Weights of a small GPT-style language model, trained from scratch on English Wikipedia: 303M tokens.
Each number is 128 + 24 x the weight over the matrix's rms, rounded and kept within 0 to 255. Layers, rows and columns count from 0.

# layer 4 attention value, 384x384, rms 0.057, rows 323-349, columns 128-255
[[121 149  85 148 201 135  61 112 101 122 114 172 154 145 160  96 126 115 124  89 167  68 161 140 131 142 149 146 104  90 115 155 142 135  91 153 122 160 129 132 166 131 141 128 169  86 110  48 108 151  48 167 108 133 121 108 156  92 102 103 128 146 171 131 102 140 156 124 127 110 145 182  86 140 141 146 153 118 126 140 113 151 115 121 201 126 130 126 127 138 130 132 125 170 101 108 115 157 129 118  98 128 146 134 117 166 186 141 132 130 127 109 127 138  99 153 116 129 135 123 138 131 144 151  85 102  93 123]
 [102 105 137  73 159 126 128 162 115 111 120 162 165 140 132 140  65 112 132 166 146 153  87 107 146 142 173 120 109 135 128 145  87 116  96 145 118 118 169 152 158 144 120 152 144 121  88 107 129  96 162  85 116 141 145  81 129  51 137 110 110 115 131  79 124  93  71  79 149  88 122  99 117 116 135 123 149 121 180 127 120 102 160 149 120 143 131 120 136 103 158 120 116 132 122 134 151 153 128 137 173 140 141  96 113  89 139 119 111 112  77 134 143 129 185 113 165  84 117 157 126 171  99 108 150 108 143 148]
 [121  90 141 144 189 134 109 123 150 139 132 148 164  99  91 158 105 119 162 113 105 111 144 105 121 149 145 149 156 151  92 149 135 136 148 150 117 121  85 131 151 106 153 136 146 131 145 109 105 124  57 191  93 100  15 143 102 104  89 173 111 114 167 113 124 134 137 196  72 110 135 152 145 134  74 147 175 122 129 100 120 128 127 112 125 144 150  48  80 125 103 117 153 173 139 135 113 129 101 154  96 106 138 123 172 103 122 148 153 128 125 148 131  84 146  68 108 152  74 135 139 144  95 129 141 131 152  99]
 [108 102 132 130 181 122 142  84 119 158 120 160 112 157 102 130 149  74 135 162 113 138  85 119  98  68 144  72 117 112 102 162 139 171 141 137 142 145 104 108 150 154 158  95 112 162 122 136 118 165 134 121 139  82 146 189 132 130 120 173 118  89 134 142 173 155  95  80 121 148  97 155 150  91 124 128 109 163 115 152 121 129 105 159 134 154 164 125 144 133 124 115  79 139 160 129 149 174  90 123 148 133 129 148 115 188 127 132 122 142  94 122 123 150 137 147 148 166 194 157 146 167 134 129  90 156 132 155]
 [130  99 168 145 121 139  95  97 166 145 110 118  80 113 114  98 109 166 139 128 164 122 145 100 124 143 110 130  91 174 110 128 130 111 132 113 133 106  82 120 112 125 125 131 168 158 158 116  91 155 150 125 138 168 126 100 133 127 127 168 182 129 139 124 181 187  86 110 157 112 148 162  92 125 119  95 104 154 133 106 151 197 122 135 132 148 104 168 145 131 158  96 106 147 100 132 103 117  76 149 115 117 123 134  59 158 133 115 125 142 100  93  65 152 143 138 151 131  91 127 118 148 146 128 111 147 108 118]
 [168 105 162 188 180 150 131 109  91 123 103 133 135  99 147  97 148 113 145 161 118 138  86 141 107 145 105 161 130 125 117 134 169 161 164 132 118 132 131  96 146 160  88 165 137 100  65 100 135  86 148 145  82 143  98  98 138 142 112  95 116 135 163 137 142 138 110 116 116 154 137 119 150 152 145 109 124 108 154 139 133 152 110 111 125 122 121 139 123 117 151 128  91 112 140 141 144 123 123 136 118 130 124 130 165 113 102 182 176 150  82 136 139 146 145 173 112 141  89 136 146 128 143 147 109 131 100 127]
 [ 97 130 112 158 172 154 125 103 126 115 153 118 164 157  82 136 128 159 116 155  94 184 150 123 160 113  91 129  90  89 123 156 131 108 145 133 156 136 140 111  78 105 106 148  94 137 197 120 121 112  94 126  65 146 109 132 140 130  73 122 138 112 134 125 124 141 146 130 168  62 124 111 116  72 126 142 144 132 167  56 102 135 148 161  73 147 180 142 109 141 113 102 139 143  78 112 125 144 137 173 159 147  98 110 116  98 128 113 146  96 136 159 124 156  78 134 145  98  85 123  96 104 118  73 158 123 106 131]
 [165 116 180 192 136 127 128 144 130 127 131 121 113 143 155 109 158 111 135 151 102 157 143 140 145 129 136 114 114 170 132 122 157 166 111 131  93 125 150 117 136 129 159 186 115 128  88 112  87  99 147 129 112 110  96 172 122 100 130 103 116 120  98 163 140  99 136 173 144 137 120 141 117 113 134 142 115 104 144  72 108  97 161 141 134 156  42 163 114 137  62 111 123  93  93 127 134 142 105 114 160 139 155 176  94 150  54  96 136 107  64  80 129 175 124 130 132 103  55  86 167 136 114 139 125 150  42  57]
 [177 135 153 139 147 106 122 131 162 136 139 104 146 138 123 143 143 152 150 103 112 140 111 133 169 148 126 134 130 131 132 162 145 104 158 142  87 116  99 140 118 107  99  86 157 139 166 118 143 124 120  96 129 107 142 158 141 132 167 147 113 120 180 157 180 139 109 146 124 172 174 100 112 153 147 171 107 138  89  90  85 116 156 119 149 140  92 105 134  95 157 118 157 140 154 152 145 117 134 145 157 134  90 101 126  97 152  62 106 119 100 118 119 104 105 129  93  82 180  87 122 170 119 149 125 119  88 137]
 [155 125 135 115 126 117  61 139 123 159  89 106 156 126 113 102 129  99 139 150 119 132 113 104 105 136 113  91 124 107 125 143 118 120  93  98 113 165 144 157 189 124 124 136 149 133 144 153 140 162 138 163 140 141  99 114 163 126 124  68 151 132 126  97 107 107  96 142  92 129 136 133 123  74 160 117 135  91 111 150  89 150  93 107 140 117 105 153 124 131  79 127 138 117 130 129 133 164 129 116 132  98 105 145 143 132 107 146 128 120 126 116 124 138 166 141 111  98 118 129 126 104 131 132 131 160  74 173]
 [122 148  74 107 137 132 158 131 118 126 139 135 128 137 140 139  96 135 104  98 133 119 131  99 143 158 106 130 109 160 102  91 115 133  94 155  88 131 102  98  88 150 103  82 118 100 135 118 120 138 176 137 123 103  95 159 125 142 132 114  96 161 113 159 107 143 159 152  75 131 131  95 129  96  90 129 115 134 114 125 168 212 195 135  88 107 141 154 142  99 167  92 129 111 142 113 122 123 108 135 154 139 127 131 151 134 116 162 158  94 135  94 147 120 126 110  93 160 103 103 129 141 106 146  90 102 161 102]
 [135 149 123 115 128 128 100 131 139 112 174  76 174 115  59  70 136 151 151 126 129  72 155 105 152  92 122 145 133 162 108 131 140  48 112 109 105 118 116 124 119 143  94 140 167 167  93 133 118 143  67 129 130 146 177 118 107 123 170 155 125 151 153  53 178 110 115 112 104  86 161 138 153 156 183 132 146 122 111 141 113 108 113 112 137 117  88 133 113 147 143 125 127 125 148 122 129  99  94 125 178 116 127 110 146 157 150 126 107 104 139 151  71 133 147 151 109 143 171 140 147  70  81 163 138 115 143 133]
 [110  87  58 129 115 126 153 140 136 113 107 133 100  97 160 127 120 146 132 171 132 135 112 122 105  97 140 141 108  94 113 194 113 129 156 116 123 120 151 114 108 148 113 145 144 142 110 114 130 102 128 144 159 132 124 145 146 164 134 149 125 101 140 124 115 101 148 119 124 132 174 119 150 103  93 130  90 130 136 223 119 130 115 147  75 101  92 106 127 185 133 134 143 106 153 121 124 144 118 121 101 120 141 136 154 158 146 111 113 137  99 139 104 126 135 119 162 126  98  96 131 144 125 131 163 134 149 145]
 [155  72 101 117 161 133 165 104 111 135 118  99 133 148 139  92 162 135 107 141  65 150 126 153 161  95  98 106 166 113 120 134  75 111 105 113 104 149  94 131 131  69 137 102  70  98  94  81 127  93 125 107 136 129 139 154 102 113 136 181 108 129 132 126 141 153 144 142 124  90 157  89 164  80  55 108 144 135 127 138 103 110 107 148 132  52 136 159 100 122 141 163 142 116 145 138 145 140 169 150 151 113 146 134 173 156 149 184 169 104 160 110 100 128 161 117 121 133 173  93 131 127  73  92 130 135 139 175]
 [ 89 102  99 112 114 133 136 110  98  95 116 119 134 118  95 123 111 156 125  57 125 116 167 116 141  99 140 109  97 170 150 102 117 167  82 144 133 136 161 110 137 141 111  99  89 122 102 145 164 120  90 132 192 139 165  98  85 125 206 153  99 111 112 105 141  91 175 117 171 123 102  70 116 137 155 157 178 153 154 154 114 116 140 104   3 134 160 115 112 118  95 123 176 132 126 105 122 131 127 202 132  95 166  94 146 115 141 168 117  94 168 133 152 136 119 118 140 158 130  78 131  79 109 183 173 132 139 112]
 [118 100 133 155 124 152 115 156 113 130 112 116 111 123 100  90 148  93 131 105 179 139  74 125 141 133 147 116 135 116 103  83 154 103 136 121 116 162 129 158 121 130 136 147 123 102 146 128 168 103 112 106 111  94 137 105 127  86 132 119  95 106  66  75 132 105 115 123 146 120  97 113 146 127 143 108 114 138 137 124 126 140 139  97 170 135 113 160 119 129  91 163  79  97 126 168 109 180 228  71 140  51 168 113 109 148 157 107 103 102 110 170 173 104 139  99 100 150 141 144 124 127 120 122 147 175 114 147]
 [130 126 112 115 145  89 174 125 132 137 128 172 135 149 150 134 152 128 129  73 141  98 168 104 130 171 166 125 102 104  95 119 140 141 138 144 177 179 142 120 124  45 156 102 137  75 127 122 121 128 146 138 123  88 111 164 111 129 159 126 120  84 103 113 148 130 146 116 116 151 160  88 118  80 150 124 117 150 134 135 103 139 171  99 122 155 162 122 150 140 112 107 111 159 151 102 100  83 140 124 132 152 123 152 114 146 157 173 116 140 148  85 159 122 119 152 146 117 140 133 152 125 119 144 102 116 133 119]
 [132 122 104 101 161 149 103 161 102 118  72 119 160 154 128 122  79 116 110 140 131 146 118 130 138 124 113 152 154 124  37 149  56 145 160 145  84 126 143 127 120 178  96 161 137 119 108 137 133  69 134 116 165  99  99 143 145 110 133 144 112  99 169 132 170 114 122 126 195 119 102 139 128  64 135 118 110 103 122  88 133 169 139 137 152 149 106 117  71 142  74 133 126 160 126 105 111 134 118 154 149 108  76 105  72 134 178 153 122 133 149 142 150 101 132 132 123  97 143 114 115 139 150  71  95  82 115 161]
 [116 160  86  99 146 165  93 135 136 168 110  96 115 133 104 159 173  95  85 127 117 106 136 139 138 157  76 140 105 159 115 161  97 148 129 114 142 121 104  90 131 126  97  77 139 141 185 126 141 114 172 119 161 132 114 193 144 117 131 161 138  77 172 156 128 131 125 142 119 116 123 128 147 142 126 120 198 132 128  93 133  77  80 104 112 159 120  97 101 123 125 122 145 144 139 140 133 103  69 130 134 134  85 149 112 102  84 134  67 126 154 145 153 128 124 145  68  76 145 104 160 138  80 103 104 118 141 128]
 [125 164 128 119 123 128 202 192 125 138 101 115  41 164 103 103 128  77 107  72 152 152  89 123 103 140 114  93 116 159 136  52 167 141 119 119 107 138  94 124 115 133 101 106 107 152 116 139 156 111  91 100 102 131 116 140  94 145 123 151 140 126 104 137 135 120 149 131 115 138 145 155 131 102 131 126 153 144 135 127 107 148 106 151 152 128 172 134 100 128 181 131 145 125 116 150 120 146  92 208 109 133 126 133 114  93 150 138 160 158 152 153 110 111 124 118 113 109 150 153  80 122 106 141 122  65 146 116]
 [127 196 130 135 150 117 188 149  71 122  76 109 122 106 129 194 133 104 114  95 140 154 104 119 156 126  63 155 160 152 162 169 116 163 174  84 134 153 147 117  81 180  69 115 121  67 133 102 151 190  81 158 144 109 145 164 104 147 123  98 138 172 114  99 126 139 112 124 120 112 151 167 150 151 140 147 149 135 125 136 101 130 139  72  94 115 166 139 161 100 141 103 127 122  86 134  98 134 147 123  85 163 126 150  92 111 142 110  98 164 197 151 116 154 133  91  93 170 119 122 155 109 132 157 115 103 219 184]
 [163 154  86 169 114 144 142 150 147  94 121 131 124 158 141 136 134 132 113 144 109 137 114 190 135  97 143 138 142 139 106  90 166 121 146 146 148 130 123 149  83 114 167  99 106  99 133 185 127 133 127 151 132 105 168 107  63 114 143 115  86 122 147 110  87 123 169 171 123 135 141 138 148 113 155 165 146 142 162 139 141 137 130 128 116 128 133 109 128 121 178 122 141 139 149 103 125 110 141 122 125 169 105 107 142  79 143  99  80 162 120 166 130 153 146 153 178 101 128 145 146 166 131 139  98 110 111 118]
 [107  90 103 192 124 121 121 124  91 141 121 119 119 125  71 103 135 131 125 172 116 119 113 123 106 149 136 135 132  82 146 115 137 121 108 111 115 141 143 179 128 129 101 117 120 148 105 119 163 136 185 141 147 124 122  89 122 138 137 116 168 131  70 107 138 110 178  91 116  96 139 131 111 114 134 126 111 129  99 102 146 121 129 143 106 158 112  89 109 120 125 105  87 115 109 125  98 148 156 146 125 122 121  83 136  97 104 143 164 110 100 106 111 146 110  97 133 143 115 173 173 149 113 137 156 142 161 163]
 [113  97  92 145 118 116 157 102  96  52 110 161 127 143 118  86 158 108 143 166 146 138 115 142 120 111 153 106 152 136 135 121 138 108 107  72 117 124 166 156 148  87 142 135 158  94 172 116 123 163 129 136 132 135 142 158  91 179 101  99 122 170  99 141 154 109 165  78 155 130 175 112 135  95 121 126 122 114  98 166 163  81 161 119 160  98 125 125 145 127 208 132 162  93 143 148 137 147 114 154 103 137 178 121 124 112 138 116  88 117 148 118 143 191 110 128 109  98 134  78 126 170 138  87 168 120 114 156]
 [101 167 115  81  76 135 132  86 135  89 124 127 150 149 131 136 139 105 118 111 125 193 139 147 117 135 149 137 128  93 169 148 121 103 110 160 166 179 131 155  95 105 115 102 114 136 140 117 121 137 144 146 125 139 128 131 127 132  97 103 148 168 135 116  87 138 137  92 155 109  91 126  83  84 128 154 127 123  83 157 161 108 132 130 135 102 108 125 125 144 131 111 127 109 137 115 130 155 126 123 107 101  58 145 113 125 133  72 119 118 164 150 117 147 158 153 153 110 120 132 104 158 145 128 135 142 151 119]
 [150 122 152 135 141 168 179 133 100 142  94 121 100 135  94  74 140 115 168 171 113 123  99 144  93 121 159 160 100 124 101 128 143 154 109 130 179 123 124 178 125 153 171 121 102 144 130 123  94 202 118 142 144 126 132 151 122 116 125 112 131 160 135 154 139 141 159 162 146 129 137  78 115 123 113 134 128 110  87 121  94  85 129 119 149  45 131 147  79 122 142 111 135 128 119 167 118 179 142 155 105 120 175 147 106 127 119  99 118 106 138 164 137 167 140 138 120 203 108 142 118 130 130 133 151 162 121 115]
 [137 130 133  73  64 121 146 205 108 106 122 105 146  83 151 111  95 145 152 135 126 166  97 178 126 140 109 128 159 158 109 102 135 122 115  92 119 125 109 148 113 105  64 138  99 115 149 133 145 146 118 137 129 106  83 106 167  93 129 108 176 109 127 149 120 123  78 122 130 157 147 129 142 142 119 139  96 130 127 130 117 123 153 104  66 102 148 145 118 138 110 136 116  76  94 152 135 155  99 111  92 108  84 181  98 136 144 123 135 171 126 145 160 113 129 179 149 123 130 151 129 116 137 156 126  95 146 180]]
# layer 4 attention output (transposed), 384x384, rms 0.459, rows 323-349, columns 128-255
[[138 142 142 102  87  96 154  98 133  72 142 142 147 123 116 134 119 110 149  66 131 133 137 155 157 132 169 185 113  92 184 176  63 119 176  78 136 107 145 127 133 139 153 131 171 116  94 132 198 128 113 127 166 138 144  69 137 102 104  92 133 141 134 134  73 201  91 120 118 131 110 135  83 144 119 139 129 160 143 116 140 156 148 107 136 162 132 138 117 106 105 128 111 118 168 102 104 171 152 100  98 184 139 100 204 154  97 161  68 146 113 106 113  96  67  72  85 151 129 110 146 130 115 116 105  97 133 107]
 [105 121 110 123 153 135 156 147 109 153 115  99 138 133 143 144  98 145 134 169  80 118 171 102 126  92 127  98 104 123 120 133 117 178 124 122  89 121 121 147 120 127 101 134 185 137 104 122 133 113 130 126 148 145 118 173 162 101 141 153 131 153 147 121 154  91 110 170 100  57  74  76  88 142 130 173 112 135 154 152  86 163 107 108 139 117  70 103  89 112 171 149 111 154 122 138 133 141 113 154 205 124  94 121  55 118 151 146 107 129 130 160 121 120 175 108 129  68 109 104 153 136 140 108 131  80 139 153]
 [112  97 119 142  78  91 120  75 149  55 110 117  78 131 129 126 146 131 155 127 118 102 114 111 146  93 110 132 128 103 153 120 152 120 105 134  79 135 166 138 156 100 100  88 120 140  80 105 132 165 125 171 123 102  82 122 138 127 136 127 102 142 104 144 123 182 109 127 105 128 107 127 129 146 118 175 152 137 110 107 132 154 119 136 136 122 134 151 155 125 116 110 166  91 113 129 120 191 132  75 108 113 114 151 158 113 136 115  59 137 150 110 101 106  97 115 133  99 130 166 121 122 150 102 165 172 148 101]
 [109 128 172 160 154 104 128 170 129 121 166 146 129 152 162 114 120  89 104 106 163 127 130 134 108 111 159 118 148 114  93 106 107 136 139 149 109 118 148 111 161 130 135 150 114 112 131 103 133 150 159 144 162 145 152 147 163 157 153 180 109 150 148 146 141  98 125 148 178 145 112 141 101 101  61 130  87 148 129 151 176 156 105 102 152 141  94 114 159 166 140 171  96  90 137 138 133 136 126 162 146 102 142 119 134 124 101 122 188 104 155  93 146  91 101  84 157 169 149 178 143 140 125 147  90 141 116 176]
 [100 149 107 127 137 122  89 102 153 129 163 153 148 138 148 110 123 129 118 118 163 153 123 129 108 118 158 128 120 126 106 156 140 118 158 161  97 184  82 150 163 114  97 147 131 168 163 122 142 116 159 120 114  94 120 136 143 122 123  87 138  80 119  86 130 135 134 148 133 145 141 166 143 160 115 117 114 129 148 162 127 153 198 116 163 146 159 109 129 109 149 125 125  85 138 115 132 115 138 113 115 128 135 149 101 148 171 155 149 115 130 117  87 102 149 108 135 115 125 153 113 152 143 134 149 105 125 117]
 [141 100 165 139 145 152  90 126  84 119 127 131 118 130 127 110 114  92 113 137 132 116  88 160 102 158 104 162 112 147 142 150  80 108 156 124 123 144  81 101 131 134 114 102 133  74 132 131  94 130 160 122 134 115 107 127 154  96 162 113 120 158 180 132 125 150  89 158 115 152 114  93 158  98 157 108 138 140 181 129 148 109 163  96 213 103 147 109 100 100 173  97 134 156 131 118 146 147 147 114 127 118 154 171 121 147 108 138 130 166 121 121 140 151  69 105 115 168  91 156 119 154 106 130 131 103 130 121]
 [132 130 140 149  97 139 135 109 150  83 135 177 120 114 138 138 156  99  79 162 200 125 108 129 106  75 112 170 115 113 111 135 167 171 179 115  87  95 132 124 159 125 127 179 144 102 127 149 157  84 101 155 101 146 160 144 104 146 127 144  91 119 120 133 151 180 155 132 120 137  77 138 116 131 125 138 158 141 104 105 114 105 151 204  94 148  94 113 111  83  80 110  93 155 118 120 122 169 110 100 138 113 130 158 132 110 105 161 145 113 168 151 123 120 114 185 179 116 147 169 157 151 165 148 176 157 124 194]
 [ 97 137  62 164 177 168 117 113 164 117 148 110 167 132 186 104 142 138 113 137 136 113 140 151 123 113 133 159 147 159 131 145 123 132 113 128 121 111 130 153 117 146  95 160 116 131 130 150 166 117 148 124 101 134  78 154 145 105 170 137 102 108 136 140  93 130 156 114  42 129 142 154 106 139 107  99 123  87 156 148 134 174 186 170 120 101 137 109 142 114 123 145 111  94 138 127 149 146 126 140 172 135 134 175 143 122 140 127 167 165 126 140 109 124  55 117 137 190 104  83 111 145  84 148 164 166 104 108]
 [117 146 145 135 154 167 174 135 126 140 155 136 100 131  73 150 156 215 149 117 148 151 139 113 140 169  93 115 140 122 133 176 146 123 115 122  95 129 121 141 125 116 172 137 146 106 143  86 100 113 138 143 142 115 148 157  81 181 218  88 134 163 120 146 146 153 119  85 211 134 117 157 149 163 151 144  97 124 157 123 136 173 104 154 140 183 154 102 136 154 145 121 159 125 155 107  84 132  97 148 138 120 118  96 141 151 176 104 145 118 134 115 114  88 143 103 175 154 195  96 164 138 105 160 134 146  87 115]
 [107 132 124 159 124 120 146 124 131 116 121 110 169 112 132 122 131 112 159 124 130 164  98 131 134 159 119 174  86 115  87 115 161 134  82 114  95 128 140 131 121 136 153 110 115 126  82 130 153 100 179 121 133 165 131 104 125 129 131 149 143 143 106 113  72 132 109 124 123 130 120 108 173  98 161 156 110 116 160 138 119 135 132  97 108 105 169  58 124 146 140 131 139  93 156 139 116  91 102 119 124 134 188 146 118  89 163 165 146 118 149 117 120 125 160 167 143 139  88 132 138 184 125 172 139 134  71 138]
 [118 154  91 143 106 110 182 168 182 108 100 104 127 135 122 112 113 146  96 128 121  84 100 118 121 123  97 149 112 141 131 121 125 164 137 135 111 129 100 127 127 182  78 129 133 156 137 153 113 161 146 126  77 148  96 151 105 174 128  99 111 150  92 150 148 142  92 144 109 110 148 170 146 168  93 117 115 139 166 164  87 137 158 158 198 137 136 129 132 138 121 136 155 123 147 112 112 167 160 103 108 108 117 108 120 113 142 164 116 150 109 105 174 145  93 123  99 168 174 117 113 143  98  95 117 110 126 165]
 [126 112 118 136 120 132 147 140 138 117 159 119  97 119 101 126 129 111 146 161 135 100 133 109 124 106 155 124 103 134 171  93 104 123 136 143 130 121 118 119 104 162  78 149 120 103 146  85 144 123 112 154 144  97 116 135 124  80 140 125 146 109 166 147 139 122  90 159  98 125 136 131 112 120 150 160 123  92 131 103 158 145  81 119 121 125  86 139 120 158 174  89 133 166 127 154 109 105 155 132 154 115  69 134 154 110 131 104 114 116 137 111 117 115 149 125 133  69  62 139  91 103  74 109 130 114 104 115]
 [182 156  96 134 125  97 161 161 127 124 126  74 151 156 134 118 172 115 137 156 119  91 126 123 149 138  85 114 115 152  99 119 137 161 139 154 143 124 136 120 139 113 147 100 148 106 127 126 123  89 158 132 128 109  94 131 116 181 117 126 173 109 149 111 151 138 172 163 127 120 157 120 107 174 115 158 105 125 113 133 141 163 106 131 119 177 111 171 122  88 148 138 106 150 141 145 145 135 108 125 133 110 148  97 156 124 161 119 127 158 190 103 139 145 131 173 101 143 115 161  97 189 138 139 162 155 125 152]
 [113 116 101 165  89 152 132 134 172 124 151 147 139 116 119 143  93 177 105  89 185 138 159 135 121 152 124 113  80 112 139  75  89 139 134 140 134 135 114 121  96 137 133 101 133 117  92 140 110 156 140 150 148 126  81 110  98  42 128 150 111 101 162 119 124 110 169 193 133 171 126 129 116 116 125 122 162 107 151 131 140 158 102 137 130 163  94 118 102 159 101 158 134 143 184 108 124 112 155 144  84 148  43 143  77 166 135 128 129 122 149 149 158 128 127 148 154 224 136 142 114 142  85  77 199 125  93 136]
 [147 135 132 171  88 171 140 177 137 137  81 118  57 126 113 162 127 147 142 121 109 148 118 123 141 139 105 144  83  74 105 148 123 111 110 157 134 124 138  67 105 114  91 136  82 127 123 113 135 122 123 145 152 122 153 133 124 141 141 109  94 136 107 139 144  92 112 103 134 114 140 165 152 162 140 111 142 111 122 193 159  65  95 116  91  59  78 116 146 125 125 146 135 134 102 156 139 162 103 138 157  63 169 124 122 134  99 165 149 133  76 116 120 189 106 106 138 145  99 143 136  79 113 188 134 125 159 121]
 [146 138 101 129 179 143 169 130 120 143 115 121 144 133 148 144 112 128 144 145 156 141  61 147 104 150 142 154 114  91  88  85  81 122 136 103 158 101 123 106  81 170 115 102 163  96 103 123 123 111 104 131  90  85 130 143 129 125  87 110  90 100  80 119 123 120 122  89 160  93 102 198 120  85 123  96  92 154 176 113 109 139 121 101 138 112 106 160 160 122 146 105 135 122 122 114 157 110  83 164 127  89  92 119  81 116 106 104 140 111 138 114 160 118 147 112 152 135 118 143 140 111  94 159 128 140 152 135]
 [188 141 124 136 140 174 168 152  99 132 138 135 139 139 157 149  91 175 141  67 112 121 140 155 124 155 145 103 121 133 131  95 172 120 141 124 118 136 107 102 131 140 110 112 115 155 157 133 100 160 142  96 105 134 113 204 110 120 107  88 113 144 135 160 134 147 117 129 142 141 163 130 131 116  85 101  65 147 137 107 120 151 162 171 129 126 100  81  92 144  78 111 153 124 151 133 129 117 145  95 146 120 127 135  96 160  76 116 113 150 123 119 142 143 119 146  95  79 124 165  79 115 144 145 158  95 133 168]
 [132 129 134 133 159 139 104 145 136 111 142 110 143 152 105 120  98 127 114 117 155 141 120 135 123  95 126 111 119 120 102  99 130  86 161 138 147 146 136 111 114 108 164 186 141 138 134 119 188 166  96 112 134  64 151 163 171  96 135 120 131 140 113 148 122 131 105  97 157 121 108  82 105 102 141 135 120 107 141 129 129 139 114 162 127 101 126 123 165 140  92 157 121 105 145 115 154 102 115 198 120 124 129 138 103 131 162 129 125 135  67 120 101 107 171 119 165  99 170 164 140 109 107 131 119 154 129 136]
 [174 166 124 140 125 136 121  85 194 116 142 133  79 120  99 106 128 103 105 173 100 157 159 140 137 130 129 145 117 133  94 148 167 138 109 166 105 115 163 117  76 132  90 104  95 167 144 157  89 156 141 134  62 123 131 142 135 134 162 169 155 161 140 124 164 168 162 141 120 108 107 128 158 138 147 142 149  95 119 105 123 130 153 196 142 143  97 106 167 143 106 158 156 108 136 107 115 122 150 119 126 180 157 151  96 101 115 111 127 129  58  85 138  91 126 134 183 128 154 124 109  79 138 167 122 144 153  96]
 [116 134 153 122 130  88 125 122 175 131 124 176 126 143 120 122 120 139 115  85 189 102 161 165 104 105 125  97  93 152 135  93  90 125 141 117 127 162 170 105 113 160 123 141 149 150 147 131 128  92 117 103 141 129 132 202  90 116 126 117 116  93 144 139 145 117 101 117 110 108 156 184 134 116 131 114 187 164 135 115 157 146  89 122 187  61 149 145 128 137 125 122 107 134 135 122 153  98 108 147 125 100  95 115 104 121 112 164 127 102 118 143 143 135 185 110 104 122 177 120  96 121 148 120  90  85 172 127]
 [101 171 143 136 111  92 103 135 146 149 184 196 120 105  91 106 133 117 127 133 113 102 138 130 147 140 148 142 113 159 171 137 140 135 145 154 142 130 160 115 113 148 135 125 109 147 152  69 108 122  83  93 151 115 159  97 137 124 161  97 151 152 157 132 144 137 132 148 171 127  95 159 111 127 163 150 178 166 125 196 123 124 137 117 115 118 166  95 112  88  88 155 168 106 118 152 149 134 126 118 115 104 120 178 140 126 137 110 123 127 138 131 191 179 130 105 141 151 151 168 160 103 100 137 121 104 123 146]
 [114 149  93 134 120 134 147  78 152 141 128 163 149 133 154  89 123 140 120 130 145 119 111 108 129 117 145 141 146 137  91 162 101 161 141 106 157 169 123 145  94 131 140 125 100 103 151 120 139  88 105 134 148  97 136 118 141  91 111 140 167 135 191 114 162 127 140 133 124 115  93  73 146 118 159 152 112 130 145 159 113  88 136 128 101 143 137 135 153  94 117 120 149 152 112 169 102 167 141 174 133  79  56 144 121 148 103 154 135  94 116 135 136 132 155 145 129 139 145 146 111 144 144 131 106  76 128 109]
 [ 97 149 134 110 155 144 167 153 133  76 106 107 141 102 123 120 126 180 168 174 129 126 123  85 136 143 129 106  95 112 129 129 116 138 102  94 126 144 215 135 136 106  90  94 124 123 118  81 158 105 126 123 118  98 125 131 126  95 108 130 149 122 126 156 117 117 150 121 165 134 105 142 144 126 116  95  88 152  84  90 102 139 130 149 151 131 100 108 160 147 121  83 163 152 110 108 151 150 110 186 135 148 132 118 118 106  99 150 129 125 170 168 122 121 174 121 117 152 111  92 124 152 142 105 123 100  82 144]
 [129 129 109 137 137 151 131 117 123 100  99 108 112 143  72 113 140 123 194 158 125 146 103 118 117 117 123 123 148 135 105 128 148 138 130 106  99  90 129 149 134 117 107  89 143 109 122 140  96 158 106 133 109 147 145 116 127 150 129 146 128 139 156 131 169 133 154 114 113 136 113 125 128 180 137 134 118  87 113 181  67 162 105 161 103 133 118 113 172 114 115 131 151 105 139 111 121 141 102 125 119 140 125 112  88 174 135 160 157  90 143 160 145 152 123  94  72 109 102  99 146 152 140 161  96 136 103 159]
 [ 97 153 104  99  92  79 147 143  89 110 111  86 115 157 153 175 163 123 147 146 101 131 105  82 102 199 156 169 129 131 109 149 114 184 110 141 163 162 134 116 126 167 121  88  82 121  91 160 112 119 100  93 164 125 154 116 129 155 175 151 132 163 102 125 122  92 147  97 167 138 122 159 118 133 135 154 125 241 157 157 119  98 140 121 129 141 108 164 166  93  97  72 138 144 112 152 176 144 107 130  93 176 175 121  74 127 135 151 160 117 134 151  85 126 119 122 208 145 122 120 162 155 185 132  76 126 109 107]
 [108 119  93 144  74 116 123 122  83 138 101 134  53 172 130 114 103 125 117 158 143 153 106 148 134 122 182 138 134 102 132 149 136 152 113 126 132 125 115 104 133 124 116 121  94 173 142  63 123 120 126 132 102 151 137 157 110 175 149 125 125 134 150 125  88  93 112  74 135  94 159 140 117 155 116 154 152 123 127 152 152 145 112 129  69 132  91 153 196 164 143 104 133 124 109 136 145 139 120 120  83 125  58 128 107 117 127 142 179 126 112 132  93 174 138  62 158 156 170 119 118 220 141 166 110 144 108 140]
 [123 115 121 110  83 118  72 112  70 138 128 135 140 135 137 164  89 137 135 155 104 182  93 107  90 140 126 135 139  87 132 128  89 118 116 154 150  86 173  93 103 104  85 126 120 143 154  51 100 144 149  80 163 176 151 129 151 111 165 138 151 113 153 153 114 142 114 151 116 153 134 134 129 116 144 149 107 151 110 117 111 149 151 117 142 159 135  85 140  74 136 170 134 118 134 115 129 107  86 103 125 137 132 126  96 124 145 125 161 136 132 123 108 125  91 134 184 128 134 105 148 111 143 160  84 123  99 167]]